Weights of a small GPT-style language model, trained from scratch on English Wikipedia.
Architecture: RMSNorm before each block, rotary positions, no biases in attention or MLP, untied embeddings.
Each number is 128 + 24 x the weight over its row's rms, rounded and kept within 0 to 255. Layers, rows and columns count from 0. Numbers have three digits each. The size before them is the row's rms in percent of the matrix's.

# layer 8 MLP gate, 1344x512, rms 0.0291, rows 955-971, columns 256-383
094:100095126130132135108123155116161090163135172130150134127147154083107091113135151176123125137111140138156113156121090089145119087059132134159125154124132107123107163117132159157109133157095096126082129123123106116120104163163129125147161101155122157135157138127114115145126128141156117117180117142138115145091157139115131114126149166166122158154095139098119115115100114154111124106112
102:129130149121163157161198108091204108121128131134115128146101118108107094106131105142081116143094084184143117135096128121131164167143121141127121127177118064133136163186122185106121132170122133107115103134104097133091148122153070094127109139128101118120121137131096173164144128140111124084095101115141113135123118119106162095138143147174124137104113145132145136138143127165130081108121
096:129132106147109115176167174098107125109125130135138101134089112182086141116124129093117146134112094138108158120156141098065150139153148086145142131145149136199168102103137149122146141159153105163134163120105156090129159119133156085151113142116127129116164119106127128095102185160135140129136146142141126135149156098115116127176114142154155085148079127138055141118157133157149140151137
092:062154171131151129099107061168152134190133145110103135110156134134107115110119118115098169108119122124136125145165117135139095140097083109148167147134140150160060136130127128143110168126118157117131142121121128140143113109134114126179122125145163174205182125106099164106120121150141152107148148108120138113100108165138101127101152150087077157162098140125112066134118126168145079119120
094:150182144135133109099119096133130088185130179128114154116169098150110125174097147152082151112114092086130116128160131142120094141104106141111139126124091128113154138157128104155174116132137167180065140180134099138150135156110140151119171156130153130141126119132111089116121136146109130130136127146140072113110106158117082144149115170138155126154126160089131078131109105140151127110100
094:115158129139140063117106111095129146128119162125130135112156163150119114143145104119103120091104128108146133137154148125162116148141121153102103145132095162117113159111172112120110120107131141125123138148126087133130147119100091147151109160175089144106109178151130087130103157132147142144106098141133150154135132088123111158119141134123141127104137163112124127150129100097141153138106
104:147126116115128125123104090119135152159154093126097127163146107161068153092119153139125135122133159133091153093139097093141146118101134138104098164116095150149138178124082164153102116122158147091115113137150118137151119147131069143115118109156139114145123171123170104103109139174180158108126107122090151103129120154096146147076127095125109128091122141085094131143139127117132132140120
102:131113122182151105111166137128105102134117118116151133115121130135127134137150150120125147135116163110092123143129142129175125141138108175160143105101144123131133120096090108126134156138126113107136063166095133095127148150129137099136136096141137143125115081083123094156127142143125104104121101128159153118141146124155125118138146132163145149133141137137130123133116128148107137085139
101:125172110136128159131109102108127099166139104135126121132155148069104161145112109110152106153107092145124151098089133124145143147121124165091114103124106127134124148166083118134151160141115120104098141134155128096130054153140104122135144111124120134165114132140111138094128108205130145145156139073127136105141166135130119122130151131121086100146123104103096099129134135157134063104135
101:135118134090147151113130125147153073138126087111074144142177094079101151128148139147097112114175133152119149113120102124115120122130118171113167118125114166101101136081098145133145170152133134121121142172118162130110060158130128120124090116139092116167101108107125084157116114133135093122114133139127168143137115171164134107134138146153120134163123112149097099166127131113138102110128
099:105135115120162095105127077083111097140186119121142161102110145093120113122105111146121141135127119155138130143139140133106130180109070092119155100137112086121117154148113173136144121121177075156141125157133125128146098159154142131157077150176130134139139146113106152103087090148081129121117133110108094149152112141117107110128134147145149135172121124145131121140138144146154145126150
104:096083141119135147160154106126111126141184082143108127146146149089086142087106183169144085112168151118140143134117145077113152138147130127150175100080114139090155087139130133158147140145131103127115118138139109133149081101146116117088139136114121108161161119107179137146107098124109136141128095161127105137141158132176133095104132097130149184162151129156126089134151097152103083127126
108:166138090133141086131124128100092138080106158129121107142144090118081093157117126113143111137092143112108087097104096116146155120130136109142160141137127095127104134081125103126125099210089114143118136086127165101136107147142104097163123074108126138162174112114145118104108090088136105148133118137104090107129106136171119161118127133090162084177106114100118102143117115130123139131195
103:133163119116193135161142129110120152147156114129137107128149134150107105103097109118116156139107137155114087103145175116094115184131110139109137115122156087142162128115145190136156116122153086159095120126118136143140149148116093128086132127140111123114111147161106091134154139164107148159149128105135152128144118151100123089139116107152134134121115141092165127102128133121086147120140
104:102183131120140155120163132151151112128135048147114129087134165149139166137107112136095134131106159166128130140148145088148156104133157125124156108117125143114139113102124099131132095090121151120135105113131123067143100118109116195106148098154132164132145151143160083093108152166129154131130079145143081133132131107178112133113129111140145149126127155150115093142134119165124171083114
103:128104139123125134133170134149136083136082117116078123180110110128108092149148090106146114132102156156139066133141156079169140126130169137122143105127144102087093155130095180161145116140103105145110131143117119140105158111099134119150129093139081087140128119128143153148148120114117112141145130116121115162167168144109165143142127146149110143115123141134126130154164139092122138137108
102:130145131123129090121136138098138183112123126113148106159169139138108174122086125135164175161150111134131126143134150143114136108106108169131109106113082112148118144193138114169141123143154069124163120169107093081130141169133174113130141146104120105151152138087137129099160129156158150134124126101149133136138120070138149063131134127148174120134135152070099113123145132162173120094145
# layer 8 MLP up, 1344x512, rms 0.0308, rows 955-971, columns 256-383
102:139151100092134137130132133169117166138132098172101168124123152172150143111161114110127114128148108147113125072136181154113131128194090127127146115123159144116146100149109097158143165118154136116142126153099133148115127118123125084129094077121091127087099111124102147103136148166103117150101104172128137100122105126124171107116131084137104112153154103114129159181134162121160138120127
108:113140146142139101075103121115102136160124123154134144117141149146141163123160135169149169114152157129113118140151133162154096142094091133134141126092115128175129060100107115145151121091148108161140136073186153135136108094130127169098150092122144187109124131177151107089067110117177111178148131132143144134157114119142130146123109111121154095160174110159109115148133125097115141131131
091:137124145156215099104111103152107095086173100124151110113111124145110156148140145105131128135152100134117097116124153117136117132107135087122087087126204080168166099132112144131167093125131169153144181136087096110077122133157113120105147121137138081154134171114139111144151100114156145118097135134106146147125166132139124141156175128121119103183097109113101163076152139071159173107117
092:111155136095116179150130075134128116155103100091109139120153133123177106141143141120090141135108162124122057152162095135114099117123143106126105147139129117159111165142163139129120124083131196142139126110158155130123168130104151108112150118061123135167191107112129143132131130144119148105095114094146200105113122131099165105110143165157126136114134125149108141149118091137142138131137
101:120103106123149150136084118120145151107135102169140141129139149110135158080129123133202114159116134191150109107119117125125159102130128113181107138100136127170144128103155143125126162129128100103137090152115138095089110090133114094098112106150140139155126146120124187126158152142185131105155154104146158159142153139092127165148161098095114147134168108147147143155168135100130162125103
098:089108121096153114122118146115150098104122150142097170090151178133152127139148117168133188137141148160174162118117173092124141139155123150127132176150136136111106119135142105134122123133097127077121127112118132127121077090166086135147154129144119146145132094148144123137167111118120154144163127147120094137119168160141131159082169117111151111162116142167129134138088165139147155113104
104:127115113119090083165105109148142085112118167148133137182121134133068096120146116107150117147166118135138112116152155138113109110085137169073150082112125129141091140077095117117154107148135096128094129140189159181114116132136126131150111165099180109090148114113108083167079138134144117143138152068109117147155141134122148121136113164148113102113105148148104142125097146142127111148138
099:126116147152101089112112136154155119121155144149094195144103088129138116120115095162118099123097105161121113129119151116117130143130117112101128133113107157122147092123111100131164134096121113151140135158147086107154159141148157139134141097125136141090118118134135124148131120166168120153146095095180124145129134106143079156131125177109120140086153112151165144101131110096155140106102
109:114100132131143137163142141140101153080121118120145128107121137157172126067145153116144100136147156126112090119109132137098089124153120139107117162124153112113197175105167152128126127113146135125102113113138081159104133090108117121111104122144132090106118117158081143155180119087122158116118163157089121117134102136097120103133121127141143149103129141114102146117137112141096168123124
104:198110130117159114126114144121140121110118174125073083189094135102123115135125105131136101148111140159174119157103159157129111152104156129132147142102137171115110131139122086152129114114111104126185148129126141139132102094153172108135138122095117104104140130126144157124125163158126117142151127133137130124130137114123118133148113131133120115113142118166133133111073152138139168112103
101:141136136147161095121142124095124145137087157099123134100152105148115103151117098114149126133112114088111117127157162130111093132114075151137142171109078136108139106124138168119123097128093153129136111076142127066189119164123147086110134132133159164102104114173123108104142106090141096162126134100145095119127141119121147137107122176128129169106103144115114140118140142159144115090167
115:093096135094112136159169157104125174130175141127112111128161112095112127095094178157146141109136152120103139144087101129109141130123104119143145137120120141127110112136095123140124106136139108138112099168151139141109076119155160080090101143103125076161141166116166144136097144126111145124145116121090149177142164120133105086113101105118133146122137085137166103139118100139124063135121
110:123141128120153088139100097117113103090162169110164118151168104132125147119145106137168161149142153118120151119098135166124108141133104128111130193153153119118121144117125098137139173164131121132144160104125174148144100156132076107165109092122121136151135125132073118118123139095155143161101139147100148133124100134135146170096151130122164118086081122122098118183084149125127125141129
111:112102099138086083095073086183122070138149116130119156146138134094121139127131159117150089097117107109125146121142106154128107123096130139127135138160109131092123163164120082135145160178087144134096123146096133145111093099142163114137129149140146112142126140129137129083109117131110149122147103148104111110127165141137136141132106105117092152124125141139152149165137139152144109113147
117:133145114099151128097133141192176110109128103120120096120149106108131170178139105149150127157154169126132119128125130133107180170120157130151160128177125106122135118140102116134088104129130139107136106106151131079110147120142165130155132106104086151132166113121108141135133117138141120137146114106088158146108121122191201143110110164121176177117152122138126119132110120161102143109140
098:131118131094143169149110104097097123136177151135122076159126138102110151165174159114119135093119112169167159142086107140155139094114111142146114100140112153163102106171147129170128079115087097138155088147080116133158114141124133165085124134146129120166131133131114148119128111108089132142159124141148110162130127114121100130112150140104099175113162157122152115084130107102127154085149
100:126129135122158109119085125095138108134094138148132157157128122133150105133129173117137163127183116111105105135106138126130100190074118189141169139148134163111162110133076173094102142124167127117129145110141143135133112139167118132068138085108111094131077135098088130115155101128162103162101170133127142156138129144142133065098140134105098126154147127112115102161154185117146109119129
# layer 8 MLP down (transposed), 1344x512, rms 0.0273, rows 955-971, columns 256-383
096:110102112166125135130133150119155108145142135138147136144127180115091105123167134140140117142139123131168139069144119116146133139101127145152123150116139113142080147165105142162175113109122099133105127124106119115118126189165130099114140121131118169149147140161114108127148145126109121129149127132129113121083142117110127112143136111134074124154136131104130125104115098148143138096132
103:139129160132151103100160103052105144169139125149124085134133175134132114132129112157142133128171122128151106159120109141122121135129145140119094133094114067100138111094163130117104100130130111119144158096143141116124123128174073128110130129105142138143077109135082127118098100133123159124142096160147178148135063114108149139133145156118151118181110148182102084147123124113113155076136
095:164132112127108100097108071131117133117100141146119151135124161095116124133118147132147179158108205159134113152123147132144127143107134136106143144163096158101072120085117083137089111083136086109116084106142107141131121132120118122132125139139091093103090110118168126170145135157125137091094090117141131136110120134116120112103113151110099149099111152116147103142113125126080128183136
095:172072111113122099141135138094123107113133119127160066135086106057128126139161107143162123132110171133127131156094110131132130115156200128144122094077116063085180119114140139148154119159096112145157135138109171104095142183139154145117136159081082093103106128149139113149151130133109112112138164119145168129130130071104135114136104104168176123150109109142116195130164137124124185108148
098:156143127138110144113098081122136109122115141100132151115190154111082115103123120149155150140089155181173115127124113113159148103099093077127084135134087138146162101149139133150125103150142153184055115158126119140119120111163122149148099133163092146116145158125099127136119131101154137112138099150188097124116116181128108127085117140105100120112169115096137141139119111104109144118119
099:123109131162106079118119072123126136131137088149092103100130146105145117095115103122131103118120178095157133127147133126136113125087103153118123164104128202138155150162147150120145139116123154112127120135138114110151103115088134151135087121156094143144153164167187126098166141141162098138063133155132104117106162104096133135105138117132118112115144134124156107096098081104153144167122
104:104140117159158138140128139132147116122081094092142125142115151110131140130141147134105117084099121138133145136136100122120101130118138097143163152122162146088093131092146104134117191115109125155146122129087141117105093113141127110134184130152137125145136109119139170147152098132134117156101132121149116136116115104166116095168083116078107144156109114153138146139119109113115098164130
103:124160116121120128169095147124105173074117102134088084107121108101143124129133121113125142122154115095127172127103116102166113146152116135150163102135109076140133148140160164128077175150107115126130109124127156132146135130134121132055122096140131060090152156164152156162121132160118115147108119125152157139145134120164163108141133117129135114139097140148136154089097132114141160130123
101:155150135137089153102167110091137156145091078114157128136144152120105159130103134116150085145133153139116112130154165127142150122117147152133094117146085156125088115152145121116150165082139159126154163115192116103112111134103115152137122127177173090142127116168105118125133134176161171146150112155117112111161141089146091093086148130138116144084168126164150133105118097124097116098084
105:114126170134126125143087131156092170122090119088141148140118110127143128119101090151121147102077107110111080142141116133138098120201156121102119139086149116159077138092146093169167177098082128118105095115112131127131085150158130136132133132144123142135130098128123116137096118107143092169096182129107108161133092167154105140086125140084118139143128124159178158085117134059124134136141
103:149139086132159136088099143109119108170149162098121174141165154132129138136145122121118158083146124127141136098140148109110145145136093138113153119151114130116109118115117103145104108104141099140150168153168095116135099114144105104141138118154127154086144172120095138099127105129063111125106134147095113149139158124119131123123172119165126107136104132192137102135094107122159124136141
107:154148122164140129142112103138104158141112155112118102138145128145141103111104117087137154103093172132128108106128136166121150104143111127109102118157115154130132130138109129107109084143119147135112124139102110160057148141128134117107116130147147068141121107137130149145099179118180120097148139127117168137166135115084108125131084145148136138099135105115176124153120137114109137168073
109:137121125134171178106113175187125144171143086139159166117117143132106141119126168114169096107150130153173116140168129158148170145102101118145071119172113133125083117123117141131101147110125101169138093152139135072100122127125099137147109134163140126140122133158214094139128130155075137114135138102108148145082137124161098128078090106152110101113122173119127095131154132181107165130113
105:107148120142138089153160097110116115108139121131094139092154138156119134119105138090153130119102066151126121157137148128118143137113102131148147135121104083121115138157126140120141081181154073147099127169158123117121101104090105141104155113130135092120129177137074134137129146142071164136135122109145151112126163155084088091159149122097094157131102130135133133113184123090132175084121
113:166092148148113125158157140140129122109150186132080131151144088161115088148100123148141140114132138070136123121121125101110112187160125109118100147133142101125141094148137105136188121145136081116116121121147137124096142114131159121123127141064155123115129171104116141126168129092129111092132165112132076098149135093112144137148118156078144181133154137122166121111111138129106131186137
102:088130149119121153112140087113138148127094134114172137104141154156109119092049123168128138151138120091075133105153114144107108165123153106174113140078155072143150129134101147107103121110210160129142141116141117121069124158117120110143108147127141160135103140126116122146105107117104136107107158111131150146114119151111163118209135130127159142121119126130132136142071152129128151206106
101:112120168134126139103139127109131113114099107142104101111098104101135131114176086126081112075121135160115137114174127114136100119153112156111150105117137122126128155063163126128132157128102134180141141145104207124142151111143142123159150179101136139147124143144138120155119118163139144110096072140138105113118137143145100145153142125127102132101150133095101161099113058085143150138107